From a checkpoint of a small transformer trained on Wikipedia: 15 layers, rotary positions.
Each number is 128 + 24 x the weight over its row's rms, rounded and kept within 0 to 255. Layers, rows and columns count from 0. Numbers have three digits each. The size before them is the row's rms in percent of the matrix's.

# layer 5 attention query, 256x224, rms 0.0648, rows 60-117, columns 0-55
104:132120140134149133140071138097106153070134126130165108125141138104129121098160136149123106134154163136147111112118101113169174129114078123128139130161094102125091142130
104:153126134100099112116180096138139088127135098107124199123103140111148111148166111163158147105091164131108109086096143108130109149145104120144139176095108155079141114108
105:105107123150121127111138140121106119157119163140136145086101121098136128126128129150133085120150114106146179067145088130143130151132126139109127168163117137070180108160
104:118141132123077109110169141154146133091125152111086125147105120151082153129128086145133122151113121077191153140136111127189109113172084094105095100122084101115136104137
085:170146081124120147122150130149127127110146110145127125122142126109144125189113103148106185144109121123169135116140173139123125143159129143210113143115138092094108114095
092:128144119169155154125139111125156121150100093136141093127154171167148116142150115091109144134124164098139101133094155118111113116114134144157091150143145145139123123132
095:120121140114104140127137117112163135153166117110149091109092109100132135172129118082150129130116111158158129153079145171169101125164127106108140120057151122108143127142
092:098137187132117105136132149109152130117142159136114133145111104116175129123104156137143145114121131110122208127143115090178115118155149107142093125168072081109153114123
096:137161153119152083129095137109142121118164112126120094170102096130103135153111093116157130092134133188195158160104158123151117124154115110136081148117154113132140105130
097:112099116103123135109140100105152113119159118132159140110148099128131132137121085100118112167170159121091107133151123087113148073163119139109149153089083140129198081137
094:156132144126121152119093133133188123146126104090083096154117112178119130135068122128163106099120122142151109188127132159142115125155145155149118102111153134087125119138
097:127151123142118124093149123097141151143119090124133184132127147138093137145141117141158130161113133098159149120097142116128151139194117173135147148115141133125147146154
100:106106128115140115165148101079132117130121170095104132156139136151146123137135152178129115107125126088127072096132139128112114128160156182169072113115115113109121141133
097:117130137089131164123152154145154135130114126116110149117129147121187139115113124115143145134102144155149109152115118141082121139115137165122140098167111142108163128172
093:124118143128097149163146143086120138129123143140128145129114117122136101120101165109155133150117132171153110162135160128108126154155126119101132111147089135136146119120
095:123135129112119103158075120178112144100183124105119120105132143174109074117073114146176152133136112152118125105130109126085122110109140144168096149110144125146114059109
103:062118136170134140103136139133128103144104127162105152127129121124144112121146149129093110150121151143123073152172139139105118169119165160150124161102135131114123158151
092:118145121124157122116128127131091164151134102093143163113113142138148146163126143140129112129120140117195112145158171117125098133141109131128122150126125141106117089107
094:129182128145107127192116105132139147122131160139130152117125160094091136127121157144150119120107131143111122156084111118157147127119112131120147119139087150104115091149
103:106099160149178095178121123176109132138163161102163139097128157176099118115142145109122155110107122127141143130143115103148115138105132168073139127155128133128130136079
096:139162101145156141133146091119117128161135146114136100100085109108086150178143128140105140143147179155162125168124145135091123118090105115130161159138153131152131088068
097:139122127106173112117152141109101150158113145111063175133154095152139090141117133108144130114100183141135150135132127141094117128177113107107100116114162123106112134134
095:121148128171149096113110114114065133161116114079188125124084118098101096119107104185155130121133148111116119113110111130119117122127095119121120150112148154131147119078
094:113184170110121098131143117142123122124125159186100151124142107152103139120097087130109130100132101111175139130135126116132137147170129149131151102130112140127077150159
091:106119156163101129098118112131132133185155108166135114122126125177116113126107159120121129128089162131105139144144120112107097138125111155121165176141155134127146122165
097:104175082122138126091080113146115100099154109166148083095160176129173153105164146155117114115157146151119089145128144110141120168135150139149113105097143082172160136102
105:123182162139103151147118126177156139111107158117130077145148140168145108151133147111146143143116101101135170155148131139142121099138136104130148107107107126151148126127
100:150145151085141138107135119138107091127131142098112135166141143100169073161108148124123161133194122129140135112110144148088147104104125143138156108132155142149100118111
094:138116124119155114147103132133193159174136140128111119136159151131085154163158138136137105141170165109151118120134060175147154131099132112119161148155164174116094068153
095:125145156127098140123153104137149116105130090111106113161124128116118151156150109170112184145133158143160114092098176147136103152131162123156124132106128149108114147115
100:132110157146152147106122120133163136107142152130118184098111124127108061148188136094189115136178150130107121125144123158131147130106113169088129138140161132130121134098
097:124108119083147119095135119160125140107132137124096122161138109115128142147061122142106125091126134083130134128111101107120152168109127114155175134101137165166113154143
098:142110101176086094094142125113118057143153166103121146125118130131107103164081120150095142108139139145156074114137063153139105127152099163154109145125121163126130100135
104:106159113129135131108141143123152154120121108087189109145162129158131153113144102132162155121092174092124111122114138089171125095160101131068163117131124128145147126132
097:121151070113088121072117131114158153130149126137125048119097134110118130157101126139152140102146114114104112116165125144153122086075145123133131113132082113095141165126
101:142125174146123117096140124119147155093095105154148105126143099126128110109164102121125162124158129100146113124152124185133131124145113135107105082133135086161160153111
099:148113143144088100130117053125186158113138107147141131155133083114129148106125123140129150128131127109140207068138107140161145110158079135170156111124108125129136178105
094:108153156112119124092142120098123152103114115112128097083143102110122159161150134083133140109110127116114160096089147128113107174107101114188128184102140091147156072148
083:152126141111128129163110149149144133131122154119159121167098111161143107129087122177135134165124114134107133125095100104109116087178098142105132117120121141079156125119
090:119111084110122143112106174142137121108143130167110120100120111102094120120142146123113112104167141146161151140183130113148145149107185094136141142103116118169058175154
092:101130114135120124119088125163132127136120129095126178149152121129092167177126156170066124109135127121111196126130123102115148135172148121117111165092106087121089151171
093:146146109081121127094108107110161101105092112175129116154142152161116157118124138135183115104166139128107148137162094085169125107125177127149169123176097157055137153137
094:144078127162129145082097179163108128134108157128124130113121134177145114129104108140147103072156123118151153121116110114139126117153107117095142116076114099122108108097
100:120160099133107159148126107127141107100110149106142112124152129139145097126133084139132143127134117134136174114144130123194096142177141098119081123130091174104140145093
095:098132115103146153092166141095125138114168111125104095139132105121172090120112141097117106118079124109164164140119124083165139109159140094066137125112123152124159120099
104:131109117101127094105112139148129154113151104155128172160113072097134127112100110107168154130188119156134124160119092131179103116181106165127121100148098126111138111116
102:153101103127162122157123117083174082150094124157159100130121137128139129168141145169152126130170119121133158149134148124112165104169132133073082121147104147120165100132
092:126115144127120133119118193114136110129141122187115143160132128080097150121127126117123109140133146123165131157134094097138097134108083104130128102120177072099105103162
094:133107121092159142164099131150128165177165117137155099110113124138098104168111115110065159150145115081105120122136151138139123141176074132161136115092137141114143124119
104:139138128142120129090117160153110082115157109134140109141137128141136097149115135174139141082166154171158129119149110105099114148094113175102152141136132143151162203142
097:128144107101167117166122149123117107154097090100119140123122120090113139134167099163094142148144116117121111163133162121136164133146102112103103131092119135116119111117
100:126099105099084102164134137141102170092169123137122103170145116138103142114166115121163123140137145137107174112146137119123184130158133079119165065122118159123130148099
093:103101128098140126101108135150125094150097158162122170087128120133114095075119126090153104143109138141090147115117139124110119159154151123125160105071117121109109156130
095:089185135121149129089183124164138127110098157154170121092108145142132080131125120136136141148118139125139149129080094169150126129116120131093096123097128155153117138145
098:086132182088133122120123148103151167088158175092106150073091124132092158126120132111117147135139148087134106130151072114115128121157122108137121086105097118115125129139
098:082144113143146129128145108179133140126121119148075098087097113126086110171115116138114153137144108135132112134106146154111128120120154153111114137149132113137144107137
096:108147143064124105132142145104152089104131065119136118126092130107119128110153151101140092143141111085160092124112142147108130101126118093111092158130139117150178145101
101:122106143113160099149079126164175105106172144140119111157090147106131112108109127154131169168152124120120140185170110159155129097116099102097135144129128173160098137116
# layer 5 attention key, 256x224, rms 0.0658, rows 60-117, columns 0-55
107:148096138145122130121113100131161192091144131124114162106093131163161173109084110176176148171127123097099136155097127127115099112129072136113131146120172177110143136113
102:128105122121141101124185138120105145141133095124116109110098136148114104139116126169156104109110120178136128119128153145142144164163142163156162139117161150110146142124
108:139145128144145114125169144148138095101135087141100185127114135130123132148112073166114132130139115148151138105098085136120081123109146120115156141095142134089115151148
110:103132158157124138143156152130168098107146135096113141085099110132127136142114136140107134105098095143118147160138120165172099096115106140141109124122050131166145122173
094:111117107110110165067128109127119110116123132109139143086154134148138150104149103089117086123157157136119124131106105146151102138127119089142137147126131107159103111148
095:158114124106133103151134151121143120133121139151099125124106121113158079163122184176136193093098132148074116111140133157100105110111113164107116144154113135110155080140
086:121106139150154101144162138169130127144120135146110135110153129131094109117147139130149097107172121124066145134131116105149117148096128132122131131156142099181107109115
104:154124145111112128078097107124150112158136086194122148115154139131115141122136146132132096162136171166132103125135131143114169114127168128111145129116184172097124144127
096:138129113140154173175117103102145114099166080134131107122146121167115114088138096102143120070110093117127074140139128129093173076093143128127161128147171180113096144175
099:102143109142158132164115114097132167140100112093122127136102120115147094132089080117130122139113135116128107085093141132125171120074163096068143125122135110155106164110
092:160100137140119131179136158112119161113148159124186120128144111155135134166081163159147140146113123112082080103149141127140148117140136109109107138098162177112116145131
098:097121138118141094159144136072094142146170139123146117092082107139176130123115168114100141116140134121133109121114111119105135126128138087155135093134105124117098108127
097:072145138126148159154101120103097124093131127142080084131164115095134083110089127143134144118152125152123113095135125129135119155092174114128155101145132126156126105154
109:115108124151121113150121121130112092117152151138111139152153161155139147104161141113093133127122131123134115088141145116115120123104126159117159124162165143109117137137
094:148163177136125118118167120144140125165141137126138119150148159172178112074114121173141132146117120160094119098113122122150138138103135125094134153126200124117162114124
103:102120132131150161124141078131140144123116136120127118151120127129127138129123098149148113167102146144138166084082167121136125120098161134158135125092162148131116135105
097:159117130116129140130115085113145134112136104153097122119139106152112108139124149159113143117088127129134148155102093167136143131129152088182083144162140104118078132122
098:146098128115109127110150116149118137168104109079134104145123159152111116070117132132131150106123134120120124124106154130078135110106141101128129142098170098114121157117
104:174119133122121129168091157121116128123120140125120129101093118142160147155132115121110109097094160131119123136122121116080097123174110130103119137078128194118118146147
100:105142097138139134113146123118146139102150125063130134129137147141107114137165135133096136112130157106128100094098136117115106139157133101161095144154142082119151134116
098:089137130104104140146138119112142115097123111113127097143102120159110125161139068187171153136131166138159093137100091105148157132127137116111091094129105135122138153106
097:122098120102123145131113139094142083133150154111112118140110141103111110154136181181141150131103143133107131138146164187180149111131111168178121152104129126142178140145
101:118109162119078096111131167168141163104096147159052145156132113109130088108139134131078148118122128122138108094097105117130090165092152136129132151117136185149114148115
096:152154105175124151146183113130076128096094109139115149098094128097142142154161146132100125153139158102111095136158156085127115152151130141121144131140148124144095154162
093:130126133117103115107123158116133145122148142084110121160122156126143130153098136135134127126167172150123103132091141120134119120178124152109133159119138175101114132145
093:110169098131115135169108135136102128112136100144156130168141103128101151119143146139113106110151100108108143161192138142122180120105168129118152133117126143158125162118
093:146162119117147159107156106121119109100122113117139139159147134149136127115096112154089145133150149190112148147141122148154171145123163154157128116168137121104123153074
093:144151100128149133114121147102145094132086140161121170153082149131142137124116077108117102166146136133160152162095158129137124160135171122117152118126130150114069129161
089:144132170126150118155121119159176114103151146125118135166105132115094192128142139099144103149132107130183138100078107111136122109160119147122101105100093101113131098115
098:156132165124131117167111105114175097098136129109117129137140131091143127131163145123136123136166093081145113142136132119121121151141152075139125149112091112080133115138
094:151124145105103127113127125138150145125135115124117095143097118117122120134135146082141150123166131143138103176132112096161115145136134087123129082118114152104154164126
095:125143110134145092107154121161126137136172174151110124123095161125096110105112096144150118143142121130138124105164118107165118124139118150090094141113099106131113144120
096:147166151157065136123171137094106075135163108105135129174131114166100128121125130130142114137161128118141192114169154180127136129117143131135142094145117131165150108129
099:177131115128097119137113144128121135121073098092127125130145147135100124129116166142127121126148149102130143148077126152134129093117140138146150108149124071102125102145
097:170152101118165131126184120112073130161123116119106107142149139155144046096102096091098154116090083086128130120151144122136125112130168116102135108098096159147131149083
094:112168135134148092144165126128119129125138094118142157142166151143139139134103121127107147074170135144141075135104101104201147140107171134137148135133086115108142153150
085:130121105146122118118138144116088109127139145133145136110130154161129100142105125084150111142148124115121116139107107161133136105075133142123139135102163134157127147078
086:135145134157139146147125106111109099115140116103106119120167136108105112114133124113150101153164129134119134102135137099096182144116165151122107072131177184109137102142
091:127173181149118132138156105142148078112136130087124110106189131131133151121145160125121110129160139112180140143109173154185141132114147135096108110125124156131137140104
083:131079135135133137113111150127152126142133156123130126143096128110129149108114136143161153093157117108121159088136116134138145178115093145109131110140127098136132107130
099:144135119148124153127167096121156115113182096133110153137141189150142137070122076146137090108146126134118121119120090124139157069092143106109148118090133153115093183116
102:127118154172122115140149116145144103120143128103134056113165113092081128108123118132118119114154146116174150138138097089177134081100092115073139124151092126128104091132
100:154146112118087120110138164144142139137147117108143103120156146182123131121118115111122140142144134143135157138109135124182087117134120151114098130122104160100147153112
090:123155112151124158096106106151115105122125167092147128131103135128187134089106151147170160112149140121109134090117135093117172194121089145147127123123133131115096120148
098:093125133104130156145166104132155131152114129141121129138135139147124091142083058130129124118161069169125133148151120150119150125158134122139157086128180109118140118069
100:135123150156165107088125133135167119108117128128122183148113125148094170123142133130144090114087137111169134123156146179123130136132137135132090140142131108122130146150
093:150104101134141114131081092089127096159132106102133090143090122154109132135151124139130107137099142120124096128101101132125120086135131127117119153119135095170147160140
097:111118180107118115107116057158134125153136148147151163106175107136140131126144115091130109116119121076089177120125117095128123119111111123157137143110160161116126128145
091:099129138133114092155148119136139115141102099158139123117167123083127131145107156122167141179132154135109111125096135129143136129117136130138108118111132140132136162076
100:154130100122151164121131139115085136080168089109147111149135108128156119112152113093135139114114133135132102124115147141152127089118194135125150123144120110125099106163
101:108136083184182135124093095128114121144142114170132111118138122129142144155102115154099123122134148114182164107140122132119116124108133135133121165129108117129133141120
093:140131091195157142120117118164127113121132099145149156095100129118161134111119117160124167138145130155100128094162104117136114112126102116137138163120099102094100079108
092:072088111164154128089128116103149101161148172118103122128144148171137129144141151127134130150142165107195154138078096115160125123126151149087161109151125183105087107113
094:120161115114077110130096139115124098098143133131157079136106163129138160159127105144111148120099141126165134172112128099147136125151146162161092101108155068111123155129
091:139111120122132136105131144121130116142101075121159100118138149115110124135166119101171127115118127140137138121177117104094170160106140184165161102120140149155137108134
098:131118126138089147078109151122103140165145119150099130143121134146144158123169150063130156096159127141083099171084142113153122140093155148151125100148069112154155082125
093:110143102160099120151126115134097086120144161130105115124142127149118114087185091158070168101155070088105102156167144143138082102143126111152102094131185138144114132123
094:090187063107118131082113127193118106185122143128118105172150115126127103156124123090139085113132102119133109126150099129094116115111128132126110158109149125155086104161
# layer 5 attention value, 256x224, rms 0.0678, rows 0-63, columns 0-55
098:130138116133089168148136079126171079164118134179120133065132107114168132143155169132107122149153129137129154176128150140116137139148124087160088149122099103118140130122
096:101124131128118114146147160154091088135114133123155136073127126141091162125117156116129131176147124100081110126115146099170136148192124161161108105134168134116127104142
098:099179119156160099117122152112116146139157158134097123147169138109098166124108134144181157138146140118139144129098089136095089119130098150092142156120123157082117153161
096:113154119132097098120114111046113131135137105110118103127108093109125082124130124120132198111105134098117152089151130094145132115080136145105137107118148144123090151150
096:146118151093137089115152133101157137104137132128115174101129116087130136140103123139165133160127118123183146089164197152114135146142153076115105132151093134134086108125
098:113123108142138161121113140130163134140153130166127113151189087136086126120123111134145118133142088135140130153090121133131140125087159149128146104109127123127167167122
101:093125155154117126124142167120096146138120130127100153130121159129107127139122131174137130113123113187132116112138152149142109123116126155113101101093140143140089156112
100:159124130107146149134137158107124124130115106130154140125107136152143091088127120125151087139100150100098112138095129101143108124130121094144143123138137147113171104149
098:088108083116108112145116113098132151152078148144110137122131133125141117115114152164134162096107143135105170151117146097147057151118089143115124152147136085107077152078
107:129141126140157103154127145122088190119092119119122138135123144091148146146125140096125157148125101139118104123152142118100132154109173144154105112091146137108131108118
112:132138160138081127114089130125146108156090124119113120093123147161162121092172139145151123151102100113151145136124119142130126170100151115132106134121101147102144141113
108:125130135169116141140107144125124133106166128127133141145089180113112153111106094177146104127129133178115091111148160145104109142104111157138170149141151143153113110111
105:163095154119136135099136156128121162079112183165131097130151165136141142154138146142168132158104151141111129183131085148096126139141078142143129123155144176143139097122
101:097117151154149125122117121140147153110149146110072162138131085121127138144094144126122078144138104164141146157126139126108118113126105117102132141081130115135107109112
100:185129175131116116117148122119125135136071126121156121115186106102149112157146141131143160177158098112142176096132162137099161131103137121119134099119125145119133113151
096:136106118094126142127162149111094117079154113156181130167155171149136127112126140123146135135120077131112146171100174117137152097152123148117130130132125115119158128119
095:124123168132073101127101109122080084070102130132150130131132138111118147151127082114122170151147109147141124134169158110146104143113101127151111118160133146096116158131
094:099199101119132107128162128160102159161158126143122160129145105139094105119194150146156122105156087172144088095152114150104131155112136154155137125158121159120146120126
096:114128160114150123098142112111183105122116135095112109114133179108121090135149144138158139051171142130129133159131182102113114149128128103124085170094133151130093135136
108:094113093115135140171115117138168120128091110150130100146150121097154175140142141110131110126141088170079126110144062149128135084117091132141124141123136149155156135137
099:124106062161075122093150150148146129140105165137124106131144116151119168151159100120138091118125149109133133067179130092114127100140159091131168131123071149149150116149
102:145143150156154112098104106146121144118127167148154158111118159143124141132104142168126093124138120120067124123161134139141162122122109178147120096115114131149109116117
102:108103128111125099138130096072176075103130167125149146092125109101150120121130074145172165149160160114127120142140123116103114117151146134148125138111152115097159136115
102:094105123182132130148116154151059137116103101120131122109095118130147105123130150123135151117105119110153137112136155118148111152160159079092122137089139110195098126177
097:144142097110143165147160101129182126119137116132059158112107095147127096115133150146133150170092151082164105127148142132121116112131188125106125132093147090147117140147
089:168123119119139146165134149134133102120125125113089184090121111094131123094129149154109117116159129124178169176099139130110068152135164142149139126106118199140113137088
111:150086085139147102103150138103156112140123068107159115101121106121150149123116123115110145142113139085161143098112107148120116101108170136095143168078124134143163131106
108:128132077139123158140085145129120130132141147097113116116095113163123111139159111117135136138164128120139126119117134129168159105156124156115164157098158137130173134102
099:139115149168136089099134105116102173101095146096156149122122155112089138114125092148125150130165142151121142175111097116150112088110144115112141127107162115090093110093
108:150099101146214154157148110144116118114112103104131079138141102142067142154111127106159147173120080112180121136099141116140109108131092124134149138177142156147134122167
104:127167154101126123150157136132102152143153125124153179099118158136107070128135104114149137113163126107081119122127111093098160138125160118132167124094113115112107104114
102:131117120112110151170108137132096083089194111105138125128161183158143133108076098140160128153133115141125099141112128133157109126129153121079122195140142108153117136094
106:148142103173147131121121163146110140110115117130120165096135134124105136141105121149132135134151173102148111117128119137127165098114130110158166158168130096162139105144
104:110157141190144095116081161186140144142153155134130114078139117117144111123104147099155101142127148158132115163179124103131119147109166149141149138145093109093085109126
096:105133144139124058148104180123100119092154160128090126133110124153145112161138107110134148139119119149115120085123125122110113184110140139114140092123171139177114141131
097:103155125134118114152125176135114160125114145128114163103101120118127112105112151169081112122139157107127111138085144114167113121148091130161175115133114155086122142135
099:166128134106145137134116115124111177109101119126148171122095167140114154154126149109168115091143126103144083151171123159114094133118143121114121139119096127116131144165
108:117124148050135124115083145087127122112132158063105122102140150118164132168131125135124150131138124122129151086139123124118103143146160100105131139151106134131157137157
105:150167094109146187127104130143145102145133118114124056140132105102134131109118132117137159107117081101139108108170135127147104119131104117096143117141106124124133155107
103:128134097161134080121135139133157146150101105116125112172115134147140189117150186153103136138134147164141138125083107156193116087122110119121123134120158121126113115101
097:140073137149098128091118137153092121125195142113104126098121130118139130137129122094093122109198116139123135126114121099103119091142125154118088151135131094128116120078
095:076134083124123157117124109110100130115074114148111129131086139115137150174124107165131200139113127106169125144114120128123126102136143158122120123146095154178101134124
106:130118136149153099143104135104124084096100112144115136151134156092094156140116096160122137132163162098155120121151142072071137147144079096107126153129144118160135116096
105:140090135113139138144139124093084168090099134123135123099135136179159122117122127137109179126124091212119140153127136127162129109085145142114130144092104116104100117101
095:107148137103129089151147109134146147111105161118134174092104121152111135150133106128139126118106091099089130127111124140131159082135128130110133134125139145099135099136
098:107113103127155112117111141148097101115137162116130158123116113168100110080136076119103103100146115170067098125116137092113124147112149140136119119161137121163146146158
097:128160095120130115108147146135108119104097120065098091138079209158140152173091149134109140132105122119125108116136112135123115131128121121108139126142147163195129132166
100:103101116142137181099145109093145108149156129104175115126137116116109142133105149150104139144106110150107141123146140124115109139101115120133173165112137141131123088174
099:199118150177114142104119125124141125116127127167101110092150087104111162072135155072130128160135127113121138152127134124128141181134148130095125117173152081075103099130
090:167144167141099111093170150102106105117126187090135172078119143181144148116136136151124123146132133119147114182116089131128138131105108128122144153112128103089087162117
106:181152101125139140140110119172137103161124153125145173124133201132106117147133136130124107145173130150139097129144145159112108159143135131109111166114124153133157100141
100:168131154147141129157119104133133163123110140087143117104149105140084098164142136086128101126148125141130133143151185189095119139126156114098093105141109142120106156159
105:131136132122076186110133062176127150108077164085133097121126121085126142131142138096153130142112116152127142147151123143118161106136109134122120100110138088094101134094
099:141144109131152082117157136149106140136132137174159112135133134135111096099079131116138124149123153174144116118141144138092132133160155151144127145175108118107145109104
098:107123133133110150158120143124180166141157095137104136106141144141107140141168168100139125098152155139128132147135173124122089113105115137142111096136115138107130139138
101:158092076097112115117096080140113106157151083144115106119093130172144127130115162128115091137135113135091149128108137109128151076140136100140087145197150153137153153120
107:094127125169116105141130108058130112160130103098098167136130134104158147121197094148124149044108118127142100146160102138121114178142136156164094109128119149099134137146
102:069096136127143137126132126155135144143135199108130165137105094146099111141129139155148128095132118163119124107145129149110128138097141157165111151153133106147162122129
100:157180154145100112142130104112121130109138133133135125117169136128104124109144136100116115101107157076068140139081134160151171104136141085106119123138129142135110101067
106:132105145121144156167159139124152122114104110087113145157138149103158145114133125138191178127148184156128156130136144094164125114121151101116106156133145150148151138077
104:123176107157127141100154132157179150103133144092123123083124101163155134121105132118123118114125108154073126124127101128134140098134116153112158088173084160095155157120
093:134116107139128091163119130074120102116139156101122159137141142161145135166183128161139117126115147124146084145128144094172116128181143085105144101133144125101127122154
100:091126159139116120148134097101125140093135120153101138073118135132087138123103105156109136111089161142138087146109127146081143106160112114120111157110175122114119156110
097:082135192138123141156112141119151117142131124154154157127093148096075081125126154143123140142127118161144167122158098149174119147096126182138113156169113108145154140102
# layer 5 attention output (transposed), 256x224, rms 0.118, rows 0-63, columns 0-55
096:161106145119127133156114101095139151189111129162130134117161089078134100121142137124130145112118122092125114105086136147111126167122138125152085083136151124126112141136
094:143131079146134109162111155121142129098133121105122128161116130124141123143140140144158127140149150130084139134114144122096105137060129156146146113094135141119120134142
093:148151167129095140118132112126125132114150139102145172162123117103147111095162113103098098139124109148100110111159124155067153136160108117128150114154138098138111144146
096:102113130127128164108137107106133104160145108135108094098110177144101133133100125122143135095115126176114145131148126107129125129135111107150136091158140111117136174154
089:120118132080150113103137111088131112110141173150094107164145146196144142123131130120120123119136138098128097144154113105144141142115135137116090126146105149112172099100
107:105141117168133134135148118115131137083119097132112131142112097113088114138162143157130136197132167113164104132121125152130136113155129153138129155190133133154107095090
095:080131120119137153117094138177160149118147139139134163113093128145112142091134123122120135153154140131114144147104113108136090146116134124137077152174098099118156115160
098:140112099176102132083077117122148159093150100117135150092164121108138123128107121106125120141097185162148139156148137142151141178127138099125132098153102130114120136114
092:114108133126162148122125112134157103140146132136144079135116121179092157134143056116113107131166126109143111096101126178106158145072139176159154135097142146126131136122
101:135101101089129131114146097136138150150153097103085127145095137134104103119126135139133092165067167167149134142124081150082106141116128105141126123154154131115185111142
106:158101112096104119139144129172105099186116166120135132120126112093135134118087126152149132116077102128085119105140154141166172103120142102128129154119114138149136140147
104:082106143152094131149086143104108133086103148118093117094169111124117150130149183116104147124101109158102126136140112136102116124079106066103165117086182147075052086131
099:158142109142108096102163135169146104119155110136128169122183122148098146102114149127126120099174107063127185126117136089137113122116135136167123145119128078135115125175
098:123132137128136106161146157126169108152103134161104106140162114146141121129169138168148156153165127114188113118136113132127109164146098125123167102158112138109141136157
107:106093125141065135150110156110109112138126112126114095153166118129119084090098126130117114127079137149171107105105144133153088141168107114159077129121118120074161161150
090:122148143151144110125120177166134139115115132138112116137109120098154137119097126133114123145127145084138105167117142107145151128149116075133154161114150095180118133147
088:119147096131120087145133098118142114176111104115103126151158137164087186143133168154082147119095091112119146153069133133098102129156110088109108118115137125134137142110
095:132123110162157127144119126139095137148113119143136112105136116140110124102136143099135124159127132161084123082127111168145114133120108111099137096164145115121102136080
099:125135154082119147168116138148140172112120125140123129125083109136129115149107104106142158124177182126092108121127138125115121141134125125145142092071118100130134149130
096:120116141087114133125101103121150081122151136103102123131150129075139137197108164111176125168135120108129100106131127134140137151103121143152144126136171125081111115147
099:142126136107154150138166109100086086147130112128133110203076137152110138165108088130155161129171116142110133093119161106116176111119140116166171133123121099155129094135
096:095128124144138145097100177169128102149124140119122141124095153135136121111116133090126104131164133091131105132105124160094177158120125133179158157102126136099134056168
100:176140092136100111110125146140106135126174139133140144105156135153145127160090133116095173118099113150128139114132139122142129088145101124111159101103108082126117139150
094:118135169131135140122110122058119107112137131081148142085133135123126114148166076154140115149084159096120093110114164139161131101141117099132126124110163137116104127120
096:135101135086153151110130092126107144153131127162145102139140117107116133140115107144133124160145111146122128145124107146114133121155121089138099095118092170142157145100
088:166069147129140122110128093127125136106125167140122150085139083132100096152136066156132166119120153127147118119161124097094138098126145159177086100130097145128152103155
109:114124135156124102131143154115078107107134114080143131088137154106109164121135121174118141127147168113160131163154110131144121129150142151159120180135151135120138155135
105:148156177141094118122099121120114108086131132138125143134139106116107117150136160178137175137141112134123188165129186147106127110074115086164133135112130106139104155126
094:103147105085123141130109133120140128042128099106137158125153130183113093143131063152146154126145171138162110148137088105132132129097121154097157187119109174089120114149
103:092176142109091126131137131101129076085136141101127108127115152115111113136132091170143096148128124155115146127126146138152121162146106118136117117146136147128092166149
102:168109142102131122104115110142174145159134102145110153137157124112146167116119102108094131085102153092139134138130110139118157100169184079163146117167141180131102144164
095:108126146150125151127098110191109159101111125137132102135155131095097149109126094077141110151094152156150115087134118109086099111143109099094138096147142099185100090126
094:127140089093107109128124124105133121122126093124138136165140119136137126094119131148151171114089141191082116140094077094118142092074143117161102075127172151097099104139
098:100146149106143154119150132126180164073094110159137093142124177120160119073124148089141103136106109122132093131167128169146121090105181096108149105124144160116157138118
096:123067117133127114123162110149158122119142074145132114113150108168129147094118127090099124133122117156121141114141086132145138066148112074128125109126151102118105101125
093:119177147109147143118131146152149109125129178090110161106141147110084173164134128147146134094109103142088146109151178127112117161127150184174154121079149137103134111109
101:116119120100109124145190135147136120133128128111103160123163102153121138140100102113160111107120128120136174102130145122064161116151134077132196148160097141092143123150
101:120105077131136121114122150137140127158161147136119118126139111145145111155102104139148097172122115119199122137125136177153146139133149129109123135136094091123114125120
097:116140152136137157150062105116109111129152142136147149106103148100117131146117107163123120125187144134163109116123128163128135126120118118127094117132144174179112159098
102:152147162116155159108129133106149172102134140149076139118119115095145119135090088160104158137145173145146138142128153122087130155134076169109112110100151133120133117144
102:140124096107150143148118147130160146145138108123119146157143147146130108108118144137144149103120120126118098110101100135128159177121101132131183127104152128094118119166
098:115128160106102118139160147143087096111129149134145117092084134146133113098140152172142136125103104156156136149124128108148149088094122131149172088095156095135116109167
106:112156085077126149136160131158140107123122146134142133150176118155099129150112104128145090076119113153146091149112091098093136082162130126139141111149104119145110102144
098:161112133152148136092096110131135133135109136112135105101107132123110160113142104128123087145124171108194070142147105123108121138153093115096130150082139083092142121143
099:145117150083156101136129155117169128114154121133118143100154116136184127142134110134065146101173143116117123106132130103109166127127080081126134127099141108128145147129
095:160129217149111137147143101147160138143112105146118135142129179127138192146161123150146103136094134154120154183110156153144124109118162133134122118136108143119133139144
095:115142126140087126136081125138121093114158157160103130148100080133139144144186141121124103115143145145108149156144123104114119102130147103131100124131202101150099100112
100:125157120160090123137097122104152117145126116130129089135162161165090070115159147102128130161175128104103119104132119135107135097083106132135110161108128072120125114168
094:127128127108130138110118122131130108134145098083175102126125126165121080135150139074127101136136096158182143118121078102112127132145149123142093124145114153125159142122
092:132113148107101123142133176132106144106099155161110122108165135113137158163107149083164135099115099126149146114108138132125117115084129142136129094101127119096141111146
104:141141113110094155154101128166157137126130093143117090144177134174159109116155159117136111164131108110137164099109134104126115126139099148164132103142105111139155150128
101:120144109145146149085159164131152124130131154171126088132139112132097103156120113140115163146164098141128131116101117088126119139159155121098103113132083148143124160119
100:148059165150154115085146152114139134137124146126099128138108109097090168124094130162120090118124139125167132103132120096123119121138144175106125153106150125136121106153
091:123155113124091136120059150150150143134089108147150156147130184150155142105104133078139147103109127120085156130149122090133110106090126149149090154135129063132062118111
095:146173142119153120129098154160153128177124122135158091123130121121149111131097163158119148132111079098100119138127120127097104126121126133117172106154117144134092111116
096:140147170114180121134124130139122111142110132120128132111135114110119155133107138155132139146160140164144100094099077099143143092154163126151128097143151136116137142092
101:113165112153099116164139137144145131155106191106118175096147172115147132171133139134126155124081117095069118103138102136162151129114134126095141109151136116137152112111
103:121136149135099120141134108135121119148123108153113123127088167127163118149164142155126150095138145151128085139111136164134136143081077144156163104140131083110119159117
103:136077143114161103166081156124100120154147085134090103105155043110109110141132166134119128127171138134135112132107111136143141143098132141103157131110128131151136148140
103:151155120113115111130152132149139098127135140114086136148121149143135128140106118134137148049075107149150148124140153110102112136112109114144072150108072158129118092135
100:095166120180150103103098188121144135190134121108135132142117150098131152110150102112087129106097109159119150179118163159151105109125162131174117133141108132114113145130
094:121112120122104136132134111140139056120154115078129091109095103124094142142152119115142130152141105130152171089142111160119154169143187142115168122130148103155136143128
098:113122129104096141138134118165154164109135137133112122121083089153171102146143121079155149110184089115120159143145072125126176144157114091102077122138138108129133116142
097:160139126155097117138135169180111140128173147185136154121143144128109139141138116143087086128115159135058098110111138152128125091170138118134120143104156158106109165110